Part of a small language model's weights: 15 layers.
Each number is 128 + 24 x the weight over its row's rms, rounded and kept within 0 to 255. Layers, rows and columns count from 0. Numbers have three digits each. The size before them is the row's rms in percent of the matrix's.

# v: layer 9 attention value, 128x128, rms 0.12, rows 43-78, columns 64-127
# o: layer 9 attention output (transposed), 128x128, rms 0.129, rows 43-78, columns 64-127
# q: layer 9 attention query, 128x128, rms 0.109, rows 64-127, columns 64-127
# k: layer 9 attention key, 128x128, rms 0.105, rows 64-127, columns 64-127
v43 087:140101144133116139121127100169118134138134107105154082152157124152126147123127158101114114095124163128123139118140110138137146145127136107190168115133142085164153121106114104184141089122130112
o43 087:102098114085125133122080091114145097129148119184101101055152100129156117117161130125162126105155145078121151141100125153154138183120140146119149124134075105110158163105127125162067118131156110
v44 095:162162114112157157171092124125141140131159131096116115131082125134152138152124139141131090062161166096129150109142109120129182141134158132151088103121123138124130117114122108135129144141112131
o44 093:115138115106146095101143135159142107152160124114085146080118103117134060098170111123159158168120130133153118149141117117103139110137144135128073166178129138121117091133093176145115126097165125
v45 094:158124080129147131112100116135161139122174122114136122115095108096146133093118153140134109180098148159150110142135098168147133121098153073145164157109174128099125131128155139094155100102091093
o45 090:124090104127129132142151149127109128142102145117166170099114109140083146111091131103131151110129140102168146138095151133134140176180119127057112155109116151140086171151132117154108138132146116
v46 080:158113173121121146151143134128150138142165116121141142152122079171158144137162129106148105089100108141142143081123107147084132126112133137090156153118133165121122139121112157190122094132089119
o46 081:148140093130122159102151191104130126155181181109122121114145141090146101067110124093126164120140129106092150143131124111121156140123129160104090136137148080104167140100095105118152125130171109
v47 084:096113149122122140104109149146114105111150062151120122177172131139159152116143135124149137108188161159104146152117111125141135122144120119127139153145156122122146133134118121117153155119156127
o47 083:134101126149123127094183078157115141132139115138133127094133149092141088107084112091113110110138118095121166112135111121115102153146149117124151152104143140068160131077140129100182131149128152
v48 095:102116127138117120100119120113128122121133082088081136124150165126157143116127110152114126118156153144130100130107122091168113118169121120189151110126098116120139154151137145116125191121127155
o48 097:098143124103120107125103109133130168103099126146181132125164131144104154149140109135128100095129141130143144103126138093122093159149155126134181127111123166112148123094118103116167115149125122
v49 091:137118167133126133114103175119124132129108092099144102124137127134136138117121111128125154076164102131151147118159084109111126151103104147188133156146143124179137122133108148097153158105118110
o49 089:130102093132130151108139133132109107122137128173108085118163181076149094120149115105123136147113116127092171116109159165136154138117109115151115068142129158121168147154165130130130109140162137
v50 087:101129085132148144085120138147149099127105130136120121147152129140104110125112185095101136140160120147118138144121138110183090150152144103127116138107145193133102149106141141108137117118168142
o50 090:102117123114111086171123102170097095133108126178126140105137133127107140117101108163127158099136110101107148121070087108137080142108133116131106147130059151147102110152176104143123135114091143
v51 086:090121077150149130105140182129097134121119125153175124103169116112129112129139132118124105134133125112106149120105137117149102106134144081167129146134156078145153116131117150172129095111145166
o51 088:104131086123130153146077119093149088109121106194107141103151144155125159147101087099106137116084111105158108092156099137146135190089118122124134132115123138169111169079094114139174141137128098
v52 083:130128129105176115121103140135112094133127139147124174093112141128092147142142132142138147157094131142090119142161107144098145119104146102077151131140167109124135146101164151121157110102104151
o52 086:134124086111153120091160094148120160150136135123170145135128112137160198107107139120134131094118136107114143122102111122158133165196142162148130155142120092150127156130140177143113123101134094
v53 086:102147126160105119139138107139085093131086076106132148100050111109122139110106115147111145133144111128142098138106125169158131139113134081121093146108102092100115122154097130153091142114117120
o53 085:159130139117122088116087148095147160122140135130062144136120121153109125142121125133167104141100170121092123149135171129129134113112125135110155126073150147125117150128084151140208110155139129
v54 089:093104154095189170169126133154136127119098075085126119111098131146133165166128120124139108176162105107114117123114128141128120118146147112084086144116097152166124124125132119133100140081158173
o54 092:148114086123069089100127135154135095138193129112164158185123129131119119155150123112121132137108120083150148103154106114133110114141160134132148141154098098123136112142109121190140109129149118
v55 082:133105150141131133136144125102120162126115175130114168120095141138136127157121115135147164108154079097109103138115177095130131105125123177085122137104061173140094131128144166163115119163130102
o55 085:126166112128091077094084119104129115123104140129149149168095116123135121135169129152096110121157114145121109112151130131115102135141128112158109122128113143179120080103151062115123166089132171
v56 081:131135122108148126103106103150166093132162165121128168090177154156116133116122131131117105131115124145122142136121109163120124135147133107132151085109151131138138145122134102138108086145148138
o56 079:106124150101145128154148141099127142098123121149148076132137120115095178128098133163164166111120160140108133117101121092113142168125160157116141151135098037104133144072098166144097133139128118
v57 095:103134162098144087125130166119136126140110084140142099140169161123150146167135134125172128134122093144155116081144130098151144141103130116155118163124119153108135087104144121100162117116156146
o57 097:153157098168122089120170092118103106099142117136156129153118152162156079100138109128114163128164122116107139149102103167125118119167106101135176103133151156158098146135180128117143155142120075
v58 089:135137168127114164092106152117117124133170130110159181128137191124160125143141170135113128109142114095111128133091111128110103119104121128115185113134091116159120147121117103170120136136170134
o58 087:141125132123131141136144135129123150104094168146126115162099095122119138099134122111102089112153173102146116129163133138149087185124168110112073096118119111095159100096133104129129115125137104
v59 087:138116091121146086128125163136162144143184126115113102133145140189138116122123203090133112095121177090099150128144130133122153121159146168191105103110137123148140132096139146135116131150133107
o59 087:076116103097148158119136097112131126162083129144124094072140062083162116132112087160143137123149107118144094123114105117127119177118117140156113140192122122122168151161129153149105158129106130
v60 089:108112107132125105108120090136126107117158077116147153111148105145122087122125122128105126110141176137119148143141084118153145130135133106161152105159196043092170124120128133097167171130146095
o60 092:132128162139169174114122118127117195116115097150130107106131128095130147118078112128150099136084139108155119114114164126121132147145105138145124152092138148118153176108135186128088124135101139
v61 077:144146152140105141196144116134114134144136165143145124110121073136146146149117158102139127142117096125102148120091118149136090118132134182144105193130118134137131104156109115139107146117141086
o61 076:168114099144122146096162125151190134104139126107077124155136125115100077119138105107102132119157122128125140162148160112079166139095125112115096093121101142120119128169115100129125122152131160
v62 087:134127130118134114124127142115124092122143116157123122123126110134092086134139149098148140151104119082150160119157107158144184132096151111090092128074151164076133166149118135137135105138121121
o62 087:174142111124133144135150145141119127143141135113082121092080145130140137110115150117137154162136154127133080088109118144126084119125102116141095159134136154118074094122137155125162123121119117
v63 082:121109134127163111160110125117144139124164117126139128135089127141149118157121106094137111107110106135126149127115106092103149145114162170185142113175188150135165118133133102094137143109113082
o63 078:126141138158136186133148123120155126066129160089131134142166152076105099110115135102139139137107145129152188127164135127151172118138095123109076139136129136117113122114119108144088118118119134
q64 105:133094130131116119131123144138153183141127163119106095154172163059140106111128107112156119161118136130165141129140108093118110149127140121134153129151097165166135122120116129139152132086132070
k64 108:153112134142156103136111124140118203145104169124152111142156088075134098112133148100148120159127111104119128122154116103135143145145162152104134125137082108138119107167127170132165166102146110
q65 095:127104075138119111111176137128149139117121109162125104149103145134130079124153165138100164171105139111135124110139144123118131147101102134135111093124129120098135137106161105147107134102136094
k65 096:158141090161159144159149137088174092152148098190135149176181139135135134156133193128140121134109143113105119111131105109113146143138095163104108106129133125104141113120152149165088146125139129
q66 089:145153162106160091128133143132165145119129151123113100127107119112131154130102115109117164179157115099134141116154135118155139133149150182125122112138156144126079175119140123088108138134085134
k66 081:140121134137151150147147128150165140149157103107151076125152116117147105122072116138090127106158177151127118123139105122166141117132165168148133093141129163107134155081124110113096142060115123
q67 108:134100131100140154133137141117114154149124164095076147168104103079156116132084123140148117128129142124127158099134070130088115108103125138135119123132090150171107114128129136116164156113151183
k67 118:104120141124127178138149129171113159144129150121141163155089082071170131120101145151114100141069139094132122109130122142077093123094129118140127139138109120116115126137127122119140132098141121
q68 078:113114155124107154133127158150142123121173087161131143112060132125089146115124166130105119117096109148150129103153128094138116085087145123148092143145138114093162150136148115100141117167125142
k68 066:129145139132105156128125152131151113112128094107068136131132128129111122113166074089075122120128126127113095153137119162122101154128143128154127109102156105129146157141134134113132079138107140
q69 074:123113171122169111121135147115098181137145177117135163139146143118123143140134119081147120156172123154135143126064105120127148142101158137121160129157123118182109092152101136100107135150149131
k69 066:143084177135173126122133147121093145149153130108158141136129106108134095134107101140145121147116117090156178169129128115137109103127107141118159138115111109102139141121131175101199125121127128
q70 124:114116159127113109138118110156075145123169149090144188086125131149100167136130057085146125151107107132093107142105139160139152113127120132118144125157125122124130110140085157133149123141182152
k70 129:077137183098110099115087120153117142090156152064102160078116137142121143125126098109112118135116072155131126141108149151107124095146098100149166146128129121148140120134080167115162101132168149
q71 096:126160134146158125122127118135078116130171103130146133084075142135126159112105083116141137130163090114109167164110119140121121105123152126086129119141164144114173082133127134171139093103158165
k71 086:076137194154104107082157128129154115099096119117117152118128135127104155148118069126127137107108108155126150120141160154118136073155153103157116084131123117107120114135147125105099124146147193
q72 097:131135136117109138127161108099074119117167142163137130117117146152118122195119070099111113127151099126103139113148153151123121136123118124087145107117130151130158090113112133140098102130169184
k72 098:115127182097162137097131121091145111113124109136128145099098133158131093169146092101111172119110126142108154130167133168096092098146128096140166111099144148167152112094138139136123098153108186
q73 087:117111131132139103158120109162113144134100134118110106154150115135152159142125146152145118152153143104112138116135121165088129100126107140104127117111119182154115098116109133182103143091181123
k73 071:085139098165142060115135142141106143165113166136158119137133129102142130133102154163162160134118108093122114091131132130084159095169133102121116165167130122112119094132126147119141165098176140
q74 082:116138105144112116176116122153151139111069130103110055107105104120127104139152122154139121143126154140147141125163156111072164139144119134127104130104117144161108135112127111147172145165058074
k74 078:131124142130140128136138104148124145136124130129160065127169134096135143144165136143149153155145123127127115131135125133132136121134161160125152150127126196180119119119113072125155131135104103
q75 079:115143102093128130144146109104161176140096117142145140100164126105093124154148085119131142092085151161166125105130120116134099121140096096184097121117133111107161154131126069153152158122099125
k75 071:156145131121102130111189128111117122148100128142152110100114103108148155148143151094162129112112120168123159146139098155153142111088099139141099123107122105120132133149094146152097093140082121
q76 112:109129103141132070119174122132144136140118158119124126148131124117160154124124128129127119148133135137149120110141071122089175119136152178117142139113110112105094160123144121133113161100144137
k76 116:143113120155127107164163108146153147130141111120131115151135122118130159143081139162085104134115143111168126133141107129113166144129157162150139110144125126110100111135144114130110152118168107
q77 113:121112149108094162126127101149121129133134137128142158138139135122111112088093141085131097113108124123101087164119081132148135152126135100140139137193105093081128129141115150137133142125179122
k77 119:120161107115096134097113140143132150107108156104133172135116128135115125070114137099114099141118098155143104168136123102146133170115138097140124155110096078105148100155126157139132110159152084
q78 084:156109115127152102107135155130134112152179148132122165114087122077103126133156032129128106144133119122167134111136098109112107126131138144140124112161137110150110143144150121082135117065080129
k78 079:166086134143155140168128128124111162103143121121086094136113129101180096143147112111142063106114114133168129116115133125145108146108123160117140102143078154187131167150132138112151119115132110
q79 105:130111093125102157135128107146154143131123067115111106137103121113074138158165118128086125088107135116134105075148162156098115119112078124166098126114123157142153119164135097176134132139130123
k79 109:127178105153110106111132151144121139146117105170125143122111125129118162135171162128116158115103133145098080090133147163101091112115049105120058155112138146104117115117116123142158122142116167
q80 121:113125178155114125130121122124122122132111148170141103143168158143157114160136146111103151158131145136151147124151150129133115146173135131105164152144151148125131136102097138141100124131093099
k80 151:135121123102160132129090099116125159151148138140163094122166180153123116163134139127092174137148142122134146118159128124143133125156149127091150146113151109129128104083119117141116165148113126
q81 102:142088124174149116124125173087157138107139079154103126176136141081153109119158124146146114154133118140145187102087129104126111123121125109094171116150127110147118143136139172113161125083117140
k81 104:163094124147194105159117177086085149123140105145128136161137118103146119162164127143172118107112123089137143131082104114112135136103130142098141117155131101139137131170155140121137147104151127
q82 102:114088107153142123093164137123079087140115142133134112139084146174168124133139155186136157091140120120093149129136116119072117121135161132103119105134147143141086079133126135115117115150149169
k82 094:096115110169158133104141116117098100126129111157127160173115132162125119167097141142133153142117144089172121141137132118073115099147172101115172135116136142121126086102179116119113181125154150
q83 096:127130137129122067129162114107132130118129150113125107153124101142138155168118099115130151107158136141166133110148146157115157116154127171100152130105133144133090127136127118128109135132104157
k83 092:117139156141140136150141105143133153119152126113156093111137156151136112164087101139084132133121124146150143135143093142131126119155154151159172112136128145127096121062125081151122139110122131
q84 122:127100092166161139112148134103130134113136097132118123154153133106126113138177081129173084097135139189171142116074121129109108135156116108098159178151121090135116137156138151126141114106096152
k84 132:175116121142153119150135148099092164120124105144147140168116127109124133158164136118147094116091103137178132167117121136141128140076105129105141156106102063141100126162141112137133135125111123
q85 096:137121106158115088142178098153178132084101081106135109131172091065121142157142139136094164149113146124092140083105136170102147161107092139146119132108096124140181100117113110152125128105152119
k85 095:141146127181147081117147161133172140072157142131164138096162120114151130159125152173099183122143159134110155127124143129093146162125086149134099094127087137124174094140125153141134168124132136
q86 085:129124096138119095121123120143100128112118128121092159168157154061137100147183115152138084120145101129127165101105134129119096123115090139128188143137098129155164137148100149166154145056132128
k86 081:162114115099140100137080160101090133120162158121115158167112114111156104145172125127147107157086098126150147083106125165095138160139092130120130127155066090162108118119120122127157150106156110
q87 114:118073141161148158095116138110116068129128151141131133150126151154132133123152105158155126084135138150133120154114163122134105122142168084067147164155159100147126130139140135056121107169082168
k87 128:145101130108144164115122126136093108097104099111108149137106138155108148117153116119135124100125132138166141143120146138118115122109179093103170196097147111153137151135150112114115128154103151
q88 104:122112115155107112135150147157123139134116149094082138167143121106088179120118153120104155186106140092112128156152126127115165146139168167181133112123116146096133111107104135098129141171212111
k88 111:106120101152114097098139123184182118136131151102139151159123118108114134076083145134109123149141134098084127143152128116077188123114171106153123087153086110092158113131126164116137168113175129
q89 100:153138066138137132138152118133097118116142114131111103134118138076145109163139135136126111080155121105130141071158128137091084129141126106126132091107126134148158099115120154178116127087146089
k89 095:132130108135124083096110126110125125140095127163126132151116108110147111170162141111147133134092137116140140105188135153128120144148124127158086102191102161121134091129147142146107137088127158
q90 105:139119096104151157133164138078150129140118112125119151134104138101118114104157106116145086119139125156115147139122120116126133149116134125125133133114094100172137187145132138097160121140075134
k90 103:181134119091125162137132135129131104105121126113111127156119089096113083125178087103168089137105124135172147163117123126133140171081126149126186142108085090160153156135137102103154088123119085
q91 110:118148170118142141126111133100153191111104172126138114135196113081176096127107120114163121154139115149141154130104108117153101138159123125112166125144105131119103140133119130164126137089088113
k91 116:142128166113148142169105127086099180117102155125180107099155101082159090119096132118162120128137103145149152167133106109165153153135136150120129129136110106170124110099119139149137138113127110
q92 096:129154130092118107159155091116180198140113086140120090135125098071075130157160119120119147176118133124123166113127143129111148113088123165166086108083113168148161156137129127127163131156099112
k92 100:163135132160139133119158146125176170157121151163164110119165108092123162122151113100138150130120176105071117136149111122112138126103084133135116098107131142119150129125106117125181112136119144
q93 090:131138104084112088131135113127177128105087174099116142152154115083130161152151114130147129126115142147143141120102107152125181111126094182170149184115105133102126155128111125096122128099123124
k93 084:160136118137102106146136107135128135130154167111150116136157115084135135108156160156108113135130159148116147137136140155118151121110083160169153146121090087134103125120110085152134168137112105
q94 106:132131159114130124134128111125144103143115187128110136126155148152136127154167142130106159197103150151103147116141157098125157141131119156139164149103119144139149140109125122078134115172126134
k94 114:139096135097146154136123108138152141142159152133132125145174142152121094165141146140107172142138178094060177121133139128110139126108115146121183145115148124141144154076083139116147163169113134
q95 115:155132139142134113124134142151183132116184068148115115131119140085067185117160077098109130151137144130128131119144156141151125098109124116143150132152156146143145117129114158081116108125109144
k95 113:144107143164152098100124153134141173124148120110127136140127136115110144144159083119103128095132144116095142134118172156122116104107102143120122118134149106121167145147122126107142124140110162
q96 079:107131121151119148101133140131131128112084101151157113148177138131144074117087146132104151120141096154127130171116145110156120158172161104105155107163142124081100132099154145150121140101138081
k96 070:128155158139119121135100125100126117114109115163135105142112156147130136082092122127140148121145114128145148126144110108147139162134176126134117113126124125153143093140190111155062149118144113
q97 111:109123131163137124128119147148122168145154092136115124154113117089163137128128154163123136118127163108176178121112136129076092137099119129131128136123107141126171073142136133094146139129141132
k97 116:110134130143133133133097153153108183206151112153114137167105130116128157122152158145154094123098116077180152162131168119117086119102127127131108106116135123096114112151133126127153141127123109
q98 095:128125125163121150140108140170085136113134086117147119153118124097098124076099118105128140101128116096133112109144160125152132098109151076114161101157119128122144095130129134123136122126144110
k98 086:095130143168150100066087177152143136120089094127124137128117143126118160094116111126144120157135083113108107145113150121119117146138115110126088106128122116109134100156166176117149130117170141
q99 076:104113122142161166127110155128105098153092153115146121129107160161121130129140181141134115174130154141097067163151116111124134135120094112178139168133101141107138113104099115098142140163144106
k99 068:110101095094092155118106127139110114121143152106127161129159129140097100104134177108130170126133108125117099148133163089115152144138138085108127155106125125175129139147128152126167170171124119
q100 119:147145156079155138126139115093116182122165153115144175111110112087136087162117086101153094140124102152151148125111113123141116105114091141145098114122118127122125147133111134122133127092128152
k100 137:113154180071107158158138143114110151114132157098136140094109102093168113141111119116139098134094085171113133141152117172167116124112081151158148121112123104162134137116095144133128097096113139
q101 113:124129152160133146099099115116130076106101173118147106108153132145138123115131090133170112092154151124146145164110138109159139130167160090096157166128137116157113151133131133121123126176041084
k101 128:181105124114118140140122108128111120108085101105135080109145146129111113095153102134154135132157142145179156155112155130144130152133191141100178186125126126164134142095148089124150119166112124
q102 092:159117112113145123145058139198143140113166154131096131163128101104103112125122136094094083141106121092146111098162150148126142152150133150133109149124108146129153166122105125092110121112129110
k102 084:117129148118108130148117130207161134136165137063106122131110129087144114081128118102107096136165115123135074097175112168178114158128144147170104106149084132143144123118093146124137119110154083
q103 090:119131125121136149157113115115066169130128133114144122108095130130152107192134130170143112115145131107134118087113118147102099107139095125107111095104163168182130099115110126171120114102123170
k103 093:075135176093143147134111138124079156150130109143127117111102119124143134177137109125118168129108102147168122073141147170099070081123081108108097182134155174148078107112117107157152108118124179
q104 090:130130125134115141083151122112079123131131165159128170134149150161129147118066142106106144118095137146113145196130107120127139145118127117115147097188164095092123095140156135106125133140189171
k104 075:076158138149115148102135093105117106121130154113118170127110154135131085114099126126119148108115102138111160144124132082127125133113148122171169130120122094068145091152149168111086140171133141
q105 098:146137123112091118128147091130126131133096128103152176125184141137127153141129129136179127065105138160157127154077134162111147113168087129127148143115129107105112132150126127175110152127145141
k105 087:113167104114108097124115116096088143112107135119150115107108080151117159112161135164134109148133098178137137158077112149149149124104088113140135204129108087114090114141137106140116112145119131
q106 098:131145118118083184130111118135118133118110100151123131111131116125105104094147140106119110119106143119122108146168136136129110141118112070161115119120124134138166104153096119142143155145135107
k106 098:111157108120104127078089138133106131129080164113124172112117121135120121093143146073175119136139080174098108152147145111143113159127110106127106125128124131135160110154139167127152091151128135
q107 104:124175159132140118138132166073119110118111131152161130102137135108139095139122132143135126130148100159122179115104107100107116155117108113104154081137103115124124122116157132203138101105139127
k107 091:115110154120160114140161114029100111119110121185156135132149138131156088188132116129177143147114147119097170141086125099133146111142119148125138105141148132153145104131144114141118123138160140
q108 101:126109128094132167137110127125140137144113107130111141156164156124095156144143113124119129113095167130096053094086112118130141091104072113098128184132142133143101162156094140095108131153144180
k108 114:123124115121167143144136142136135152091144119135119146119142125148102164143133140137096151119097138131098075070102135141122142122082067128102132170125161126133108154128099139144135110154121184
q109 094:153168121120122120138142106150150119128112077126142096065106130180106126146162106140164102103105108111146108158097130139169155129138144118123111122090132120138118151164136108155143104139106095
k109 090:160122116130082095136135132119121094123091111141125075089146130158118138101168095107142132143152126168145120154100133123147150130152120153139133132115108133137129171129142122132157091153096068
q110 093:126109171134122122149134118144130184132134145127141129149181151104125120095105113105127139183108124117122140122116114126128154136128119121132169139146128143103133123129099152165145109132147102
k110 091:096139168141139116149090155134145213121129167104160122098165132108104127132131114093118131165142111105100134134127122120136120125120132120103148118139127106132137110135098141127188155125157104
q111 108:103114128126142133132142156098110086145158143135124157133123140155171146135108144169155154117112130143135128119080128128168112127115111132100134127158158093103057156120118136111114123118101156
k111 126:121099128107145161161119116124074087121173094130100111145139157137167148141123154160124129111123134132162098088074121112156116110108106136113145158147181121109085155145129119136096127098103129
q112 089:159144085103140136141169135090149130123100125104134138155117128119087134154190150162134164114120134134138108122104147115103131117108096116145125106091125136154118178123108072119099127159084132
k112 083:139125110123116151165146135092145107117120098160132110151151123127109136173179160142141119128109171147111150101118151167115141108088073161117110179089134112113137124108131081152144106119079133
q113 106:103139113124129122096153149109087076132118145117134169101093138166141153166143118173135124082141120155144157174109113152121140118132147143101135103115135077078106116115156114128111142100130157
k113 104:124116136112110140142163085114101065119143111124114136153096118158151112134112110165137125133118104165138143131095127134117134109142146127183152145134145115113112142129153094132074114129125134
q114 096:133146158122108135135139106142137178128115080178148117124151128150147130141077128101114121138147108104115103119120145122148132162146103126151136095117127142114137097106128138212096120118178107
k114 089:102202124132137073118119134095164148153111133147171129099171156149116133115090118110124171133145108151090123144153127127162140119158108110112083101124147155098113109115154163136114142116135146
q115 103:128134116109090130132119121222152130146120091091119105099091101103110152085126157139115133141139132087122086116170161147143159146152141140135080114116111145113132113120129098128117134134145081
k115 111:112151121140079096124126131196168096141111148107127105135141135106111157069105119119106137139164131103097109117158151138118160101152141121183069104126112187107141143106123135130123133122135113
q116 089:144124126123142157123115138158186154105157086113141120158159118105118128086108114124121128153110158127134142098095182114207127143127110124145119138142128108118132136104100142090090136111091067
k116 085:169142112155121095148112147123162146133171117120132103142164144080115148107117128130113135128182114099110106141121138161158131152113095155100105116137111121101142187142123135139111131086116125
q117 096:117127099113092085129118112116095143188096128155105130196126154103116131125163142125170086116119101112119125125111126108138124082152151143122115123104139128118071119147146132176139150115139103
k117 106:147118100096121113140137130107126107178107139145092137193122152126083135125175123110160097148101124140077091109119113104147179065135131133129122139134132115125066158125109122138127139113137115
q118 073:125120119157109120134167105147167147111115094104151102085155088118101187074135103117181150166111115100133139190084141131175166111145114133150136139101134132117120133133132137152130113129091139
k118 066:112192121141117067154143112112130155128096139108172130083162110115066157115118088135141108103181134192138125155087124133124199106146127158152142123116108109123117121146094136111140102136129098
q119 092:145141152101118160131056094165126131192148118121117141103131173143109129094125102062132106146107115126127124151143167140201109148135142100135123131136147133103127124121109129095101095161089099
k119 090:121144159075092140130095093180140143163130140122123125138117152165083150095156082075141097119144104143115082119142153145202118096131119125123143153135147145141115184104076156145135082147101123
q120 084:128164121102085170102159106116124116127087147104110155113142111103124097140136153174197142101106136121107138174135121133128121115116104117173119138084098098151134161163105065112128154178122124
k120 076:134145070097093145158149104111131131134063193133141129153133075123135130112160145136159136136134156154128110159094159105112150168071124142148132159125108108105123098123121148122155111149086105
q121 068:149119111107134088146145142132133114158164156124147129162087133165115129155158173136113152148132122127155080118138115154110158131133117175122118130130110123101093166087120129130115132100120167
k121 060:110113111080139167145103111144145094113187104137120130118106151127156122137146124134093071139117124169146109083134081171122115123145108134111133166135146140148105134125120082173101126085163105
q122 101:127143119122141143153126104121204187128105098106120101129137094061116113111141109124174105124129144121160138091120132121147121124118098122131117137102114169173138166140125111099145172100074083
k122 106:183139132141139125165105154134137174136113122135152086138166095066135141100147122140148104135150145117145120139113132165139132154086103164129105143144109136130083138124133118135163094086089137
q123 130:116105122076146171140140113112129140146114197111105167136104107124114137149151132129127119128113160130115148140158096128082133119094107144150103147080139153158150153142103107077146138197109187
k123 157:114130147073120222132153120166130118141128147127120132120107091109131130149151158129110141134076159126117142111139144141090122105069117126141161164102132132145157149084089116133163100163104152
q124 105:105138151096119125126112092137085163143079155112151165062154107178126123155129121121170121138106105145114136180112106146094151097147099136128115130090127167144137102146103110160168102147140149
k124 109:082176160104113147139129087135107125151100152138141119051108099186122123129129104121162147149125112141162134133120134149122130088143117112139142149088122135169118125106089118146139101169129143
q125 106:097151138132116147125069142135107111143120125162155122112174146164141126136139179141094139148100124124130093149093150135130119159137058114121112152154148127078118121117123106155138149166154116
k125 125:106148098119121130164093133123102137160151127162117154117144171189138135126159181140161167120146111143121107106097133096138121117113076098116115149105168135105110098142092140150127127145125123
q126 113:140141138113136197147124129128098162134108156145129106116110111129131066119105131127130141130159123077106131156167116116124095125140159081128102086122104178171171120125128115139160136160097098
k126 120:104120154118149156107121124149150140150064156127177108096114102109137106117103126077171143148134141139121148120187122115137103147140182106116107111116127167170157117119122149127159111120134127
q127 094:101141096106127151147138146104149174147080164129112118151129138092145127109099180147136123129095162108100131098150098114084124127085111130196093108109105144137139121131127080121173177148129152
k127 082:112129113139133177139143127141115107148090170155157136151130069062137117138122200143151147117124161135107128127155111072094127131092112104133077112151124151120115120140134144135138123138133115
v64 113:091145154106106124126124132143144142143160141090109110144125092121147153112139118117108159161107140142136155111183165112142092103151134141172093102122115172111173126123125107129123139169135132
o64 112:118114092141148155135105129154083168140113148073089159113142114139136108149110123118098184151129081132119129072134123125127155160132155138147102094099116126175124182144131139112133145159126082
v65 100:119145094102178151125123128126116110128110151132126139135110130126126157128128161141111124139102122139141157152125145126100140147142137138130163133170122069109128183134130128090126188117168110
o65 097:154125147143127083095155176103119109110154142098134130118164105135141146127091110117110121134089182142165120111142145114134124123139085144104140145119132126117161124107146154122103116106145119
v66 116:134146122194126135110137110126163125136121137120112151129115125181117118091106127096158142119149158126128119109113102072122080144127131103148103121149104110086111140170131116173117112108140121
o66 113:143121088133090156108072114154140111118121103138111118138139119150120124103106183111121156105131134086124094123127099127165112095106161086118114121138143093104109134108118135165132109159151132
v67 105:148122104094191103144167141160083158131132132126129087124117103087128116111141122156087110139153118106140135106129140153154076112082117109158158154128069086125113121142133101092112123131156147
o67 105:139121174121122103147153165113120154156156130121123126109151135113124134099160097147158120098151134140130109072113103142137075126123112112101129134149123134158140124172142119121160167093128114
v68 116:161111141118130132164125120103174134140150108163133072122139130141136115130135133134107146115158171154130149137154128089145133126134105153121091143145120156136119114111131073140135097173079112
o68 109:135146103121131134152111121116150169138056133151140090141141145117145065148166134152149135112132103113126132129094142106125154162148147137132104119071112120142079166111135086151159164167085092
v69 110:139103136130156166106148137167145142155098099109095144119150110164127143162116101141087118116139173088132196115145119109157147108090134097133129138125155144123107110123121139135115093098195112
o69 115:154135189104138156120107169125150113118125155135084162135084162167130111088109129157082146143143141118130141111117094112127098139092165128120099110153130145103108124136138098094157170158129146
v70 115:105104144158118108138125108111117145098108108155139159158140116086152089169141129127149102131148095137115117174127121179108148106118095142162116103149129096168119144137111135148145108107127138
o70 106:147116138115129102108136114130168183114176078114143139164075101062120123165147095124123102128164113115155157109105103145103148125130109166139127111165106160138099113117125138164115108095147151
v71 113:129153175137103159107127108168149158125104150098125132104143097098119158111125127142100131122131154086150121093124121132124103099116140089120126158076149099125135147108115123165157193140142135
o71 108:145083143080114118122084111130144162151136176106141162148149107157133115102094141097113155136129141110090097133154153151116098169091161138125088138137132166140138132138103153092133148163132131
v72 107:138126105137064147128119115129100134115125115149100172145138082156124129112121089145126159172150122154175133142147170103148103121130113091117130179100118166165119087131131135116134106139103114
o72 105:132120092134108166117106127126090088153082174126123142148107161140153151151143099140170121106153158122138121124098090134083151110171138106134137150121124131151073130164123130091150164139112136
v73 102:112144127116123157175118130129099138146156146145180132127120136109123129149141184128124138152153127122133140103093157146138145114124143136162146122136098136126102137113129080172158147084203159
o73 099:103143087129117117163139170087123169062132151108130105095133116144121123121089137140141126114148153117125112101133081118132111110133075150145086112111130171162153098114131121141116153106140118
v74 122:122107148173170130153124112124104099156116116112092100112128136153117118150140124126114122087121174137092143158176094118140133117122129120139144128127155097154161116164099138082131105138149136
o74 119:149170178138116141134135124149157137152120086101091157076098111119122103120156100149086109133099151164131184136083144106111147126096099128130130144105138117094126111143152143120198129166119133
v75 111:142116144108170137141118124123098120144146159123103084121133137097116099108111148130132114134153118085134130105133124116084126125151157091169170169142121131185127120137123099090141152101155163
o75 112:134140126123115133120121131109088110090173144160140112060139159141139120136134134132176112107108160152125138133129092137125089094113130084091156102114155135112160120145147110132142118140135132
v76 102:093132095105096123145140114075105139132144131115076136121091104164173169137134117118144148147079136141135104155113128129181162143171117092128119103150117127134153130156150122135088105143108081
o76 103:105129120168135114150087135143095134118116120105119175115115121114155141142121132153130103134131090134133097122100160126124123159115133142159147107145114093106111151127141129167164121103140078
v77 116:072128141141119131127104125122116110119113158144133128138133144097123124112128127140150127117123145132133118092142140140119135108141154220148173143123153156109119145134115144098132177132091134
o77 114:101106112112134102127147100107119095140112143094155145086126097162143172159129141108152128124127168079121158143160137133129152102102126155159121152106131124134125135114134118101116130171087153
v78 118:124134152125150128099158153114137103105142082151140163142156104116178118130137115152147128107128148128154116113117137088151144137154113164093117133126129102084099172113123110153097138076135137
o78 121:141116122119158158094134137082194089104147122164165085158126117129153146132131140134103132142118145116162130079131138127090167115089111147098139154126111126097093135116108113119108142127113146